config.toml
n_layer = 8
d_model = 384
n_head = 3
n_kv_head = 3
head_dim = 128
d_mlp = 1536
vocab_size = 8192
activation = "squared_relu"
norm = "layernorm"
norm_place = "pre"
norm_eps = 1e-05
positions = "rope"
rope_base = 10000.0
rope_fraction = 1.0
qk_norm = true
attn_scale = 0.138
bias = "none"
tie_embeddings = true
parallel_block = false
extras = ["capped logits"]
init = "orth"
init_std_qkv = 0.0646
init_std_o = 0.0161
init_std_up = 0.0646
init_std_down = 0.00807
init_out_by_depth = true
optimizer = "adam_variant"
lr = 0.000788
beta1 = 0.9
weight_decay = 0.16
lr_head = 0.0086
grad_clip = 1.0
warmup_steps = 372
schedule = "wsd"
decay_fraction = 0.893
decay_shape = "linear"
final_lr_fraction = 0.1
batch_tokens = [32768, 65536, 131072]
seq_len = 1024
doc_mask = true
train_tokens = 685800000
steps = 10664
dataset = "wikipedia_en"
Each number is 128 + 32 x the weight over its row's rms, rounded and kept within 0 to 255. Layers, rows and columns count from 0. The size above them is the row's rms in percent of the matrix's.

# layer 3 MLP up, 1536x384, rms 0.0657, rows 297-314, columns 192-383
size [111 104 109  97  97  99 100  97  95  99  92  96 105 103  96  95 104  95]
[[ 83 135 106 139 114 123 128 121 132 132  64 199 112 115 126 145 158 133 153 139 155  87 129 140 135 104  94 117 125  84 117  35 109 133 159 113  90  94  87 134 109  60 116 116 161 130 173 116 113 181 125 110 161  81 152 117 132  80 122 187 194 126 171 124  95 157 120  88 125  56 121 119  96 122 108 139 156 105 140  94  99 123 186 118 121 169 110 160 116 148 116 169 173 148 157 136 105 113 123 138 131 152 127 117 159  87 176 139 122 163 152 123 138 126 174  65 123 123  90 161 168 144 127 101 111 187 130 147 130 138 122  62 161 121 125 123 135 120 178 150  98 124 134 124 136 113 171 163 135  81 206 122 184 101 126  78 117 115 118 113 213 142 124 177 132 152 107 148  24 142 102 151  94 104 161 112 118 150 155 160 119 152 114 136 184 118  98 118  78 131 143 166]
 [143 164 126 153  74 118 165 163 152 131  91  96 101 115 115 131  96  93 110 113 116 119 129 137  92  79 142 209 105  92 103 118 114  89 105  97 102 124 101  87  76 153 177 129 148  80  94 186 145 114 139 125 133  95 132 112 115 146 180 120 147 126 178 182  98  95  79  64 194  62 109  71  68 169  92 190 138  98 129 183 118 116 133 183  89 130 148 118 120 164  78  85 142  96 108 128 127 127 135 154 131 173 120 167 182 148 159 117 185  83 104  83 143 169 154  98 164 171 110 139  83  48 200 161  85 153 121 145 124 159 139 116 153 166 148 109 106 132  71 151  36  86 105  82 128 117 105 148  88 119 174 125 181  88 106 132 110  92 136 125  93 163 144 149  91 178 134 109 123 152 116  95 146 173 171  74 116 158  52  76  92 229 136 120 152 128 160 108  95 148 130 107]
 [158 126 112 129 150  76 131 101 111 121 130 138 162 128  82 104 148 138  28 131 120 112 195 165 120 130 178 159 103  94 117 103 138 115 132 154 115 115 128 175  99  97 136 140  70 133 178 150 133 116  79 185 160 101 108 107  90 104 107 154 112 168 144 120 140 129 135  71 129 113  53 113 109 162 167 130  96 145 101 148 100 127 153 129 131 114 112 170  92  99 166 150 135 103  99 126 120 169  84 152 119 188 152 149 165 133 114 138 135 111 154 107 149 138  88 146 167 101 146 101 104 116  88 130 160  97  85 147 103 133 152  67 143 110 149 126  80 117 186 129 165 125  70 182 106 138  80 118 123 125  95 192 153 150 143 127 188 102 125 139  71 114  77 158 100 148 118  99 128 160 146 125 129 165 120  63  87 164 138 138 144  96  95 118 165 104  89 132 103 132 141 116]
 [159 193  84 159  55 137  84 104 144  84 110  97  95 135  95 155 148 131 103  78 105 134 107  92 125  85 167 111 100 133 121 133 159 181 121 101  78 145 143 164 129 161  85 103  86 106  85 115  95 143 137 158 100 104 118  70 122 158 151 184 179 104 180 121 118 108 138 191  99 123 119 124 142 184 155  81 140  79 160  96 142 131 120 164 102 102 214 139 104 162  76 163 153 119  92  75 171 116 152 144 147  92 111 120 150 173 117  83 150 172 192 157  77 156  62 173 165 137 144 119 139  64 149 167 124 124 146 114 104 144 115 123 152  91 128 111 138 172 154 152 176  84  97 112  83 108 108 166  85 148 162 155 121 160 190 150 148  94 124 166 125 102 162 191  89 121  92 146 164  82  99 174 130 164 185 128  86 167 150 142 150 149 110  75 114 164 112 123  42  89  74 140]
 [147 170 108 159 135  52  99  88 165 168 151 139 107 148 133 109 106 219 133  86  75 130 100 189 141 117 148 165 172  87 124 182 104 115 156 133 120  97 172  95 127 106 128 155 132 187 121 110 202  90 122 144 154 131 110 146 174 134 165 146  98 117  95 199  95 170 146 101 111 101 102 124 118 137 179 117 176 155 122  92 167  70 167 171 135 124 102 122 119 161 162 124 115 150 113 175 123 130 125 101 143 148 160 152 117 152 170 120 115  91 127  97 131 141  84 122 111  62  58 109 102  40 114  86 142 117 123 133 124 142 126 134 136 224 189 104 106 112 140 173 135 105 138 151 167 136 105 131 102  80 103 111 131 144  89 131 167 168 167 140 147 208 102  97 140 153 177 114 102 133  74 103 188 121 173 102 120 125 123 108 149 146  74  31 161 140  71 139 107 173 129 132]
 [142 141  88 132 185  54 208 141 117 179 148 116 150 135 131 132 139 227 135 117 200 122 138 118 161 107 132 158 120 119 110 111 112  52 161 131 137 178  93 106 109 138 123 218 124 116 140 138 112  79  97 168 103 124 113  85 141  59 135 141 125 158 165 172  99 135 111 111 162 214 103 164 153 148 151 143 109 117  52 165 136 104  93 133 126  72 123  73 135 136 142 137 117 155 107 192 158 122 132 120 151 177 157 161  87 178 105 129 126 127 155  77 126 108 145 121 149 169 155 165 119 135 146 134 136  94  80 114 112 129 133 128 147  91 104 135 112  72 142 109 114 163  84 135  79 123 105 161  63 133 131 136 112  99 100 159 100 168 173 120 145 155 162 129 101 154 144 150 151  98 114 107  83 152 163 171 123 141 151 115 126 172 158 119 115 107 118 104 121 111 100 114]
 [119  93 131 108  78  54 160 158 114 132 121 117 118 117 137 180  88 148 103 149 109 175 113 176 118 157  46 127 123 169 121 105 157 143 160  92 170  94  97  87 164 122 157 123 152 143 165 142 106 138 121 144 149 130 150 141 137 104 154 160  63 142 150 121 152 163  54 133 105 166  75 147 192  98 122 135 145 132  97 103 113 121 180  53 202 177 106  96 145 164 113 117  79 175  55 116  97 123 118 166 131 153 167 159 126  98 225 151 157  35  89 121 145 141 145  92 145 117 160 115 152  98 139 107  96 125  93 109 108 158 171 105 133 138 118  77  75 180  83 128  65 109 121 116 118 145  87 142 102 119 135 128 169 112 139 118 167 123 106 118 106 109 113 133  71 136 140 180 120  72 149 144 176 189 193 103 145 160 124 158 133 118 190 118 132 154  95 110 129 129 224  85]
 [ 72 176 145 151 138 138 106 163 158 119 105  86  98 142 145 159 169 118 122 110 113 114 131 182 116  87 152 177  98 123 137 160  57 103 139 153 164  62 140 149  47  94 148 155 187 155  91 121 100 104 150 192 143 133 106 182 111  79 133 140 119 150 121 206 107 127 135 134 122  94 135 167 191 127 127 158 121  45  97 148 106 149  77  73 116 151 184 113  55 134 106 119 159 118 109 142  89 136 131 164 121 138  98 136  89 123 136 135 135  81 118 199 121 152 142 160 124 150  81 122  99 138 146 122  98 160  89 122 118 111 101 171 102 119 171 111 138  94 163 156 120 126 146  87 139 104 185 129 139 133 128 140 140 140 119 104 132 135 131 106  94 135  86 135 161 113 109 138 113 139  84 186 162 129  83 156 162 137 105 193 166 174 149 123  97 108  71 118 134 142  97 146]
 [137 124  66 145 155 116  75  81  62 102  58 129 128 134  95 142 136 131 135  76 101 147 152 145 121  92  80  76 133 132 138 187 138 157 114 157  91  54 159 167  99 165 146 134 120 138 115 182 173  95 117 100 181 144 106 138 107 118 158 128 165 176 124  45 129 118 141  74  91 143 104  78 141 177 151 150 144 166 103 118 110  76 144 141 155 117 133 122 125 112  73 135  84  39 102 176  89 169 113 154 151 115 151 154 173 105 124  98 132 125 106 119 169 124 100 128 116 100 194 159 149 129 122 143  81  70 142 174 139 120 125 114 146 113 100 129 182 156 168 199 174  88 121  92 157 177  93 103 157 157  96 153  88  93 139  79  98  82 185 146 168 133  83 163  68 169 158 123  96 173 126 141 154 124 183 142 148 136 187 123 128  53 150 155 165  82 136 155 105 102 187 119]
 [126 115  83 119 105 136 142 102 170 105 110 133 109 186 137  93  97 125 123 143 151 112 105 111 119  92 104 132 108 120 124 125 138 128 139  87 131 103 199 182 173  42 117 206 155 151  69 140 126 152 150 160 176  80 153 181  97 103 127 122 101 140 149  95 126 141 151 149 192 105  89 140 153 107 145 146 138  95  98 163 119 148 174 110  89  94  66 154 122 113 119 111 115 150 133 126 127 100 105 116 149 143 148 200 165 136  74 153 145 112  81 123 156 151 108 145 143 125 121 175 162 198 148 135 152 153 139 101 125 167 179 107 186 153 139 136 153 153 165 187 144  83 103 125 178 135 117  97  83  95  53 144 168 101  49  99  93 132 153 140 136 113  96 102 122 157 174  64 121 129 116  86 133 104  83 119 102 160 134  91 112 156 208 135 162  98 142 124  75 158  71 163]
 [138 103  70  91 143 141 134 189  50 163 138 124 142 113  92 154 131 189  61 156 125 123 162 108 149 130  97 177 168 124 136 130 170 167  89 164 100 166  59 131 208  85 120 137 136 137 100  89 126 118 136 140  92 160  97 148  77 125 156 141  55 109 135 186 188 123 175 180 151 128 160 137 116 111 108 125 147 131 125 109 134 117 164 144  91  65 100 117  75  96 143 130 103  84 145 128 121 158 133  84 125  69 147 137 116 139  78 143 128  97 119 142 152 104 159 135  59 133 117 110 111  90 132 125 122 129 122 129 135 178 155  94 155 109 110 118 117 112 147 167  80 141 117  64 116 110 208 152  74 164 135 126 165 134 155 116  64 153  78 127 221 157 140 134  88 150 136 101 155  85  74 119 120 146 148 105 153 158  82 136  66 179 109 126 145  99  96 125  72  84 117 105]
 [ 73  95  91 152 154 155 176  91 138 105  91 113 148 133  77 128 157 117  85 101 129 128 141  86 115 142 212 139 106  92  79 106 135 135 164 142  79 116 128 194 116 196 155 163 134 178 140 142  90 155 105  95 110 124 144 144 141 137 153 182  81 113 140 159 100  81 116 111 204  39 120 116 166 102 167 155 134  64  75 109 167 152 102 124 183 150 128 138 103 125  80 134 172  58 113 115 106  92 108 168 142 179  88 120 145 167 128 101 144 170  81 132 169 127  81  89 122 129 165 124 137  86  54 173 118 182 164 132 151  89 164 145 150 150 151 142  99 121 178 159  70 152 129  91  91 130 103 116 148 157 142 123  92 117 139 127 129 104 128  98 129 160 140  94 152 104  96  87 180 187 128 103 121 113  74  94 151 162  81 127 137 109 134 153 115  83 112 119  96 150 135 152]
 [153  97 104  96 195 150  71 131 122 119 128 102 128 127 129 118 113 120 128 135 187 149 144 129 132 120 116 141 125 146 163 118  82 147 117 130 165 142 101 113 119 122 146 111 114 137  80 111 116 129 135 112 124  83 133 143  93  92 183 143 164 221 110  93 119 125 102  69 161 134 149 121 161 150 130 142 190 142 131  99  88 106 139 133 114 174 141 117 145 139 169 129 141 108 107 112  98 125 106 115 160 108 115 146 141 157 128  88  95 156 123 115 162 119 148 151 197  90 114 127 132 166  92 130 152 139 145 133 103  80 145  97 186 109 103 102 177 126 174 149 121  95  75 136 166 126 127  96  84 146 186  77  92  84  91  63 143 135 122 142 155 137 149 153 131 144 116 107 104 192  82 161 112 124 186 144 147 138  97  92 117 111  64 106 152 139 105  78 133 150 183  92]
 [152 108  99 142 125 103 117 160  99 179 128 171 159 117 128 114 127 104 158 136 130 130 176 185  91 142 124 112 143 114  93 155 112 123 159 152 129 131 171  72 148 104 144 156 102  92 118 129 155 111 105  99  87 151 124 180 167 176  88 101 135 165 166 133  87 109  94 161 151 117  88  70 155 173 167 149 200 129 148 160  62 149 125  61 109 148  89  91 120  90  87  98 115 100 171 117 133 117  92 135 186  89 123 169 133 105  95  79 177  88 115 155  95 157 117 105 183 134 145 119 116 172 112 129 174 113 119 103 123 101 109  83 192 162 172 109 119  98 113 100 143 117 126 145 117  82  79 145 168  68 138  57 128 145  71 145 159 137 128 135 111 138 175 117 104 103 120 128 160 144 148 155 117  99 102 145 196 129  98  77  69 169 178 184  92  98 135 121 162 182 104 158]
 [170  82 175 165 222  72 165  98 144 154 119 119 136 127 123  85 142  93 122 135 105 132 140 116 108  62 184 149 168  91 105 140 145  77 185 174 168 103 171  56 125 161 148 164  77 127 125 160 115 116 106 136 152 146 130 149 179 125 154  96 133 153 149 139 107 172 160  70 144 121 124 125 137 115 164 138 157  96  86 179 134 156 178 164 134 157 121  83 163 132 110  86 111 129 121  91 159 148 127 171 161 156 170 177 128 127  84 127 113  69 167  69 130 128 132 117  96 100 104 160 129 117 121 103  94 116 145 191 164 148 150 153 113 121 145 114 145 139 120 117 162 117 115 133 112 128 105 108  96 175 141  95  53 184 109 126 207  99 123  75  88 128 133 140  84 141 153 137  87  89 123  69  94 153 128 125  59 151 103 106 103 180 143 122 165 139 112 107 132 176 103  89]
 [146 148 149 106  85  98 130 127 154 116  98  75 112  78 129 116 139 134 127 105 191 141  57 130 126 100 126 151 107 112 154 135  81 106  71 140 150 132  87 138 131 106 144 172 112 135 106 152 225 141  65 165 160 131 117 102 137 133 148 130  97  64 154 130 149 218 106 155 102  86 158 145 135 165  88  99 153 140 152 138 114 120 136  94 173 123  93 101 105 187  89 124 110 100 131  93 150 103 104 165 100 141 142 133 142  94 122 151 137 127 127 143  92 143 106 122 154 131 160 106 134 125 140 198 215  29 148 137  93 133 154 133 117 119 145 188  98 119 144 118 131  82 166 130  85 153 127 138  97 162 133 178 128 182 116 130  63 137 109 135 128 128 120 157  65 162 159 235 181  44 163 129 111 139  79 111 152 132 111 152 115 121 117 110 145 130 115 122 157  85 124 145]
 [162 129 151 134 124 144 141 124  32  90 186 131 100 157 147 111 110 117 156 111 100 249 120  79 139 128 182 156 154 137 151 123  99 104 131 121  64 136  77 142  89  97 121 146 149  98 110 143 185 124 137 127 145  62  68 173 192 141 112  88  85 147 123 122 139 128 152 161 137 101 181 118 126 140 134 156 165 171 158 106  94 156 150 216 174 110 149 113 100 152 156 115 190 141 156 130 131 138  89 131 199 152 146 176  94  90 142 143 159 139 167 110 152 168 143  72  91 114 119 113 144 156 117 149 143 113 166 169  99 139 116  86  82 150 151 119 166 125  99 152 158 102 113  76 116 125  90  93 118 169 126 140  98 155 126 100 128 145 172 112 116 148 177 106 140 167 112  78 186 119 109  74 121 190 102 160 192 155  86 129 121 129 105  76 105 145 146 163 126 133 131 120]
 [151 132 115 150 122 171 113 164 120 187 149 197 156 138 121  88 145 100 141 101 102  98 161 130 122  68 116  48 132 176 101 122 138 103 115 194 150  76  89 123 139 135 182 132 101 122  93  95  96 201 115 134  74 166  76  63 138 151 155  80 115  83 113 164 119 148 161 171 169 146 155 123 124 153 155 149 119 117 128 145  70 138 129 116 175 104  78 121  98 133 156 166 151 173 170 138 152 188 184 132 160 118 146 165  95 157 165 158 162 148 117  90 125 149 155 137 155 173 124 139 132  93 102 137  94 154 143 128 102  78 172  90 134 101  98 165 132  91  50 133  39 141  85  63 139 110 155 101 126 131 151 169  96 147 138 121  59  97 109  85 129 130 139 146 129 191 138  93 108 135 145  95 115 125 147 138 134 140 132 148 131 145 108 185 104 132 135 105  97 110 137 124]]
# layer 3 MLP down (transposed), 1536x384, rms 0.0469, rows 297-314, columns 192-383
size [107 103 108 100  98 100 100 100  97 100  94  90 101 104  99  96 105  94]
[[102 100  78 105  87 126 101 122  72 162 175 131 154 182 143 101  64 151  84  92 157 140 158  86 118  59  78 149 157 191 113 131 110 107 124 113  95 142 100 117 113 117  85 152 110  92 128 142 169  95 156  92  80 137 182 183 164 129 105  97 120 177 142 148  95 122  71 130  69 102  91 134 115  77 144  96 190 118 137 105 185 139  66 132 115  85  96 108 135 147 110 168 117 146 118 158  88  96 144 161 129 156 134 118  99 155  98  94  73 133  59 136 186 164 128  81 133 137 100 203 175 125 144 142 134 131 138 234 102 127 131 108 132 105  93 177 154 159 142 162 159 101  73 144 151 136  95 123 111 128 104  60 128 112 126 127 212 149  97 113 136  78  97 162 137 131 141 152  85 127 164 166 108 136  97 103 142 133 191 139 128 130 148 110  90 123  78 163  88 144 124 173]
 [ 83 139 181 111 105  76 137 117 115 126  93 119 193 158 132 162 107 130 138 109 133 105 154 132 130 150  65 151 108 166 143 128  77 108 102 153 130 106 124 124 127 156  79 119  35 183 108 173 131 155  76 109  97 172 174 120 131  60 154 131  70 133 173 102 110  55  91 109 121  89 132 107 105  85 139 135 147 120 124 113 148 138  97 131 140 105 149 188 147  73 146 146 117 121 127 120 151  88 117 147 182 166 144 108  85  93 104 162 105 142 195 146 104 136 179 160 118  59  64 115 124 158 109  94  39 142 139 175 152  80 170 152 104  92 139  96 107  83 101 126 144 126 146  99 179  80 148 183 164 144 168 156 124 161  93  88 150 116 191 164 145 122 164 133  86 112 143 176 108 103 118 147 150 142 178  99  96  27 136 107 148 152 129 128  91 110 137 129 130 113 100 118]
 [116  96  97 119 105 144 105 146 134 104 154 119 127 124 138 143 139 166  86 100 150 142 120 125 235 185  87 157 100 143 203 135  57 140 132 136 184 122 164 142  98  96 169 186 114  61 123 143 102 119  79 129  79 137  97 123 146 124 113 165 163 132 107 131 140  77  82  79 173 162 149  88 137 130 126 147  72 106  90 114 139 124 180 143 110 107 118 139 195 187 137 142 105 100 166 131 122 151  80 120  88 125 206 116 184 116 132 121  93 124 153 136 106 118 146  50 157 105 155 128  99 124  86 178 107 126 154 125 197 142 104 160 118 101 119  87 109 134 147 147  96  34 182 141  67 161 103 164 164 126 157 169 142 113 128 107 197 143 133 122 130 109  77 102 136 141 138 106 137  94 175 122  99  66  78 146 150 159 180 138  90  86 119 120 124 123 156 136 126 112 181 128]
 [123  42 122  92  71 120 146 158 146 186 104 151 103 139 125 108 115 109 111 133  97  73 189 107 159 187 137 133 147 174 141 136 146 122 121 109 161 126 184 174 133  40 122 147  85 148 111 129 123 146 152 173 163 142 124 113  93  79 140 160 117 167 180 128 125 148 117 128 132 136 180 144 152  85 116  73 100 125 130  71 155 141 133 115 126 124 142 127  89 141 137 157 118 115 167 168 146 162 146 134 156 148 139 136 149 160  96 129 127 167 118  76 111 139 127 124 162 158 128  68  97  90 131 158 114  98 131 153 144 161  89 127 137  97 126  43 154 131 125 150 153 100 120 100  93  98 104 176  86 130 135  91 192 127 196 144 116 141 176 129  95 125 170 148 105 102 153 139 118  91 127 132 155 151 120 103 110  96  66  95 108  57 133 122 110 138 138  91  84 123 177 106]
 [166 168  66 164 182 105  89  89 131 132 145 139 102 155 129 131 108 156 191 187 128 125  63 110 136 136 132 116  81 102 163  80 120  67  77 110 143 108 139 148  87  83 120 203 114 110 111 102  87 102 145 122 123 123 140 114 101 150 188 160 121 127  87 133 146 133 197 134 149 121 128 188 162 107 120 111  78 116 115 134 142 161 117  96 154 151 133  68 149 159 119 180 128 115 176 172 101  92 210  79 130 142 204 170 181 130 108 193 135 106 134 146 128 117 168 126 127 116 112 113 139  97 121  95 140  91 138 156  93 109 132 134 111 114 174 164 135 115 141 193  97 116 102 164 144 141 135 228  57 180 152 135 209 113 121 146 176 135 103 119 146 123 124 117 150 198 107 145 183  69 151 131 135 118 184 133 134 129 174 192 174 146 132  92 148 218 107 142 131 105 129 116]
 [172 122 150 130 157 123 142  38 104 107 146 178 196 107 150 166 169 121 160 140 137 136 138 175 102 117  67 158 183 119 168 157 121  87 160  87 134 138  93  72  85  72 139 153 105  99 172 128 108 114  98 210 136 119 147 122 114  69  82 130 136 162 112 181 104  84 121 102  87 185 154 124 128 125 111 108 106 102 148 118 132 128 132 123 132 101 158 129 180 164 168 136  93 104 128 127 141  63  46 107 161 155  79 116 154  93  37 107 113 127 161 124 108 103 146 119 144 153 112 204 174 147 129  88 164 123  98 159 158 103 104  50 128 106 122 255 120 139  90 119 121 113 161 189 114  78 143 134 162 214 184 106 101 130 173 175  90  80 184 142 134 163 124 125 178 177 103 165 123 125 142  78 142 122 127 201 170 126 113 133  91 154  63  71 132 178 209 119 164 108 131 158]
 [129 149 121 128 168 146 106 108 143 103 151  95 117 165 162 176 136 128 126 180 156 185 132 113 127 144 152 156  67 154 140 158 139  91 141 102 127  76 139 117 136 186  90 129 178 131 158 136 144  65 113  95 144 184 114 145  88  77 134 143 127  99 151 171 108 119 117 162  66 121 124 113 142 145 106 158 112 173 121 134  95 137 114  52 138 178 165 159 135 152 105  73  87 146 107 126 146 170 137 109 126 154 131 107 112 157 149 159  91 159  39 103 116 107 182 147 141  59 117  85 156 104 142 106 104 163 159 126 107 119 112 154 132 128 104 101 147 115 127 176 146 126 177 109 176  85 171 123 142 137  94 144 152 112 209 116  98 147 166 154 126 163 160 149 124 120 177 190  89  75  49 133 101 147 165  82 128 132 144 148 141 111 136 151 164  98 131 132 105 125 151 135]
 [184 145  76 155 122 111 185  84 119 129 190 183 173 130 106 110  69 185 124 174  87 111  78 143 131  98  92 106 132 144 157 171 138 116  63 100 156 173 133 102 138  96 123 167 128  96  89 104 127 130 112  87 124 119 155 156 139 127 117  94 123 128 130 132 143 140 110 105 134 118  61 102 112 143 141 156 104 135 190 152 129 122 119  75 115  98 126 122 105  50 100  97 134 156 136 136  74 104 129  85 142 142 167 127 153 110 155 139 133  79 134 141  79 142  48  87  68 122 152 217 130 150 192  94 169  80 103  85 152 158 120  82 129 123 140 115  96 157  98 165 165 171 132 118 169  64  90 116 179 200  89 124  84 180 147 155 185 156 100 166 144 130 106 120 144 115 132  50 171 147 143 101 185 121 144 113 179 156 151 113 164 107  89 118 164 112 128  65 142 120  70 158]
 [118 168  77 143 102 157 165 105 139  87  92  86 167 191 133  94 179 181 140 146 134 129 125 202 176 130 133  92 104 124 144 100 139 134 121  74 123  94 121 168  95  94 108 149 133 148 142 153 138  92 120 118 138  83  93 142 122  54 159 119  93 108  92 163 116 112 126 120 201  96  96 121 176  31 151 213 119 131  98 125 126 170 107 115 156 122 145 106 124 143 102 207 126 131 123 113 124 132 156 134 127 156 169 175 140 114 224 159  93 109 127 145 149 168 113 152 171 196 148  70 164 119 184  85 122 100 154 172 104 178  86 136 118 159 109  96 155 129 164  89  75 102 162  70 129 114 158  61 113 114  90 100 149  87 129 153 101 121 104  75  89 164  75  87 104 157 153 113 158 140 123 146  75 106 100 150 210 171 107 158 160 179  92  81 154 118 109  99 123 179 132  45]
 [181 133 131 160 111 117 154  80  96 148 134 125 146 137 161 125 203 112  80 101 110 132 134 153  99  78 151 148 158 191 150  99 132 155 101 162  95  76 154 126  72 153  82 168 103 168 113 143 124 111 103 116 144  99 151 150 176 198 137 134 111 113 134 152 117 101  93 130 197 135 159 168 114 124 134 173 160  82 133  41 108 157 120  81  36 115 179 116 111  97 138 120 148 171 136 201 142  68 154 141  85  84  88 148 118 113  83 100 151 137 151 128 137 166 104  60 124  60 174 102 123 161  41 172 128 131 144  85 137  86  77 193 165 128 115 102 161 144 172 146 104 101 118 126 105  78 151 123 163 124 118 133 108 182  93  89 117 140 149 109  52 110 144 143 108 128 168 166 128 167 116 129 107 176 174  93 123  77 129 163 106 149 205 143 150 137 123 113 146 124  98  69]
 [178 110 140  91 167 159 139 113 106 100 132 131 163 113 160 118 100  89 130 176  94 134  70 110 122 123 137  87 128 168 146 131 150 137 185 158 112 160 116  91 113 162 199 136  76 111 136 166 102 156 122 134 150 146 122 136 102 138 152  74 178  73 130 150 127 111 151  93 174 115 140 135 114 104 166 155 114  89 174 103 147 104 176 151 151 152  72 163  97 139 160  74 129 195 109 145 136 129 145 115 179 104  77 141 141 118 143  84  65 126 128 101 175 167  73 122 119  78 148  96 153 194 154 112 157 153 121  91 123 194 141 105 182 119 128 157 118 124 140 153 131 138 159 100 114 167 136 131 140 119 179 137  64 160 202 140 182 139  77 120  90 102 105 115 132 122 148 141  91 108 103 116 163 160 112 124 101  50 191 141  95 195 155 170 158 123 112 139 108  97  83 168]
 [175 118 130 159 114 100  92 131 137 147  91 117 131  90 113 153 145 184 127 115 107 102 124 133 134 109 130  72 130 152 138 150  92 166 120 132 157 147  88  89 122 121 182 111 153  91  81 204 222 152 136 180 142 133 168 132 125 144 174  93 138  87 120 157 164 144 233 114 151 137 132 154 111 128  79  90 148 156 175 159 183 134 137  78 116  92 112 148 110 104 102 116 150 126  98 156 112 153 104 124 154 119 147 138  99  96  91 150 189  70  92 104  87 152  67 120 131  65  91 136 115 143 116  70 153 134 115 107 106 157 123  97  65 138  55 255 121  91 116 107 130 126 156 135 138 152  67 147 141 142  90 155 192 142 151 141 189 165  92 178 133 126 111 120  85 151 145 199 118 142 111 164 122 135 194 104 122 137 106 131  74  79 140 159 202 101 159 105 143 115 137 137]
 [134  67 121 131 132 150 117 112 110 103 116 112 110 174  90 213 178 138 128 157 159 178 166 107 141 208  98 163 103 135 121  85 143 107 210 174 145 153 133  97 134 179 119 115 135 153  83  90  89 110 159 103 185 109 195 106 117 150 161 135 158 147 158 144 190 158 109 152 169  85 184 152 144 159 143 127 141  98 140 165 194 137 171 132 121  70 118 108 154 152 142 173  95 165  98 129 130 123  84 115 130 164  86  99 105  78 134 156  92 115 105 133 138  95 127 185  99 108 129 108 109 180  64 120 118 136 116 146 117 118 163 111 107 105 174 192 138 132  85 124 146 146 159  91  99 136 103 107 166  85 137 114 132  88 121 166 118 171 103 125 112  46 128  55  71 114 156 129 140 131  88 115 140 127 122 112 109 167 148  94  84 133 102 130 151 116 146 116 145 181 163 136]
 [160  97 167 144 152 127 112 101 102 105  95 137 116 122 129 135  39 106 167 153  78 104  52 180 138  77 181 112 143 103 155 130 135  81 159 107 141 136 124 131 169 118  51 116 126 141 106  94 162 158 109 110 103 106 105 123 104 111  97 125 123 160 141 177 143 192 208 127  88 141 157 140 144  48 156 158  97 180 124  64 111 119 103  91 142 127 147  75 125 131  99 165 130 132  79 112 145 135  89 126 118 107 119 125  90 117 150 105  97 103  94 112 146 130 140 142  98 119 147 166  88 106 160  78 125 126 113 121 131 140 162 137 114 153  99 137 109 171 141 155 124 114  80 113 154 165  75 201  85  68 129 201 136 124 126 162 129 134  95 123 136 121 133 111 105 144  94  95 102 162 140  58  94 117 121 160 119  84 144  68 168  87 151 146  99 149 122 128 125 139 157  79]
 [130 109 156 136 175 152 147 166 161 142 121 128 141 121 125 169  93  97 153 106 109 153 154 168 133 124 105 120 144 136 131 115  88 120 136 119 109 136 137  99 148 100 135 106 148 109  79 122 199 149 156  92 118 160 126  67 127 123 191 143 136 103 133 120 146 141 117 131 105 138 159 114 219 134 137  73 144 117 220 155 152 169 131 158  93 158 185  92 185 130 148  95  91 120 107 154 125  96 101  36 127 120 163  93 179 110 158  93 121 169 121 102 183 117 151 103 125 123 151  95 129 109 132 135 108 106 157 158 118  88 163  97 118 116 196 180 117 108  89 163 169 145 172 136 123 155 138 148 118  57 107 122 135 117 147 127 147 151 142 122 112 149 135 124 100  72 135 190 112 108  92 142 133  87  69  95 119 113 158  63 142  93 136 153 111 164 134 111 159  69 133  69]
 [128 163 154 126 180 163 157 135 110 112 159 112  89 121 123  95  84 143  59  99 137 160 178 173  38 155 149 151 113 118 116 134 149 123  99  82 114 172 173 148 123 127 117  84 113 135  99 127 176 174 160 138 116 172 112  98 130  71 110 179 122 167 107 167 122 112 129  56  64 129 144 117  94 131 139 130 120 138 167 162 110 128 173 122 140 122 129 100 132  46 119 128 134 122  92 102 134 151 145 131 120  98 168 113 120 138  79 125 172 103 133 151 166  72 155  88 163 148 154 122 166 202  88 120 131 189 121 165 135  80 152 126 180 178 164 184 108 134 151 172  90 141 102 159 109 118 156 141 115 116 121 155 182 120 179 133 147  73 153 103 134  84 126 104  91 146 126 114 141 156 145 150 166 155  81 145 103 152  70  94 130 116 149  95 137 150 120 107 107  74  40 117]
 [121 135 167 114 151 136  92 160 157 121 173 111 110  77  61 131  88 131 116 127 122 131 181 122 128 121 161  94 170 121 118 129 138 151 161  51 111 159 116 121 116 182  89 138  94 104  47 142 141 108 116 153 140 108 123  90 123 108 112 121 153 143 211 159 119 194 117  78 135  77 145 101 116 114 126 216 112 165 119 102 102 109 129  95 145 159 129  94 152 159 107 131 107  62 133 142 143 122  76 120 137 174 143 123 148 152 175  54  53 133  88 152 126 136 112 116 105 109 174 139  76 231 117 147  90 145 115 149 180 113 146 160 120  92 100 162 143  97 121 110 123 112 196 117 104  99  85 166  84 127 143  89  89  95 155 123 103 193 137 166 149  34 120 106  92 149 144 134 129 164  98  67 140 100 132 152 151 127 148 137 116 146 151  87 150 135 167 151 147 131 103 149]
 [ 87 117 185 170 146 123 124 150  84  86 111 133 145 101 145  95 125  80 112 107 126 122 109 116  71 131 202 120 106 138 157 126 186 164 123 135 173 120 106  95 130 151 111 101 150 104 159 161 148 160 160 109 215 144 164  95  65 120 124 118  72 135 126 119 143 103  98 124 109 106  77 147 107 100  95  74 122 115 121 133  63 131 146 159 136 129 165 165 114 121 125 114 110 186 120  80 120  80 116 165 120 146 158  88 121  91 135 108 128 116  92  11  97 124  43 142 122 121 104 129 175 109 144 106 173 178  96 105 191 146 118 159 138  91  83 213 191 160 139 114 182 143 139 105 184 125  89 147  89 156 139  71 152 162 166 118 137  82 129 134 168 123 129 127 202 107 163  78 115 180  79 106 133 178 110 131 107 103  88 131  84 155 138  56  59 105 136 120 154 157 152 110]]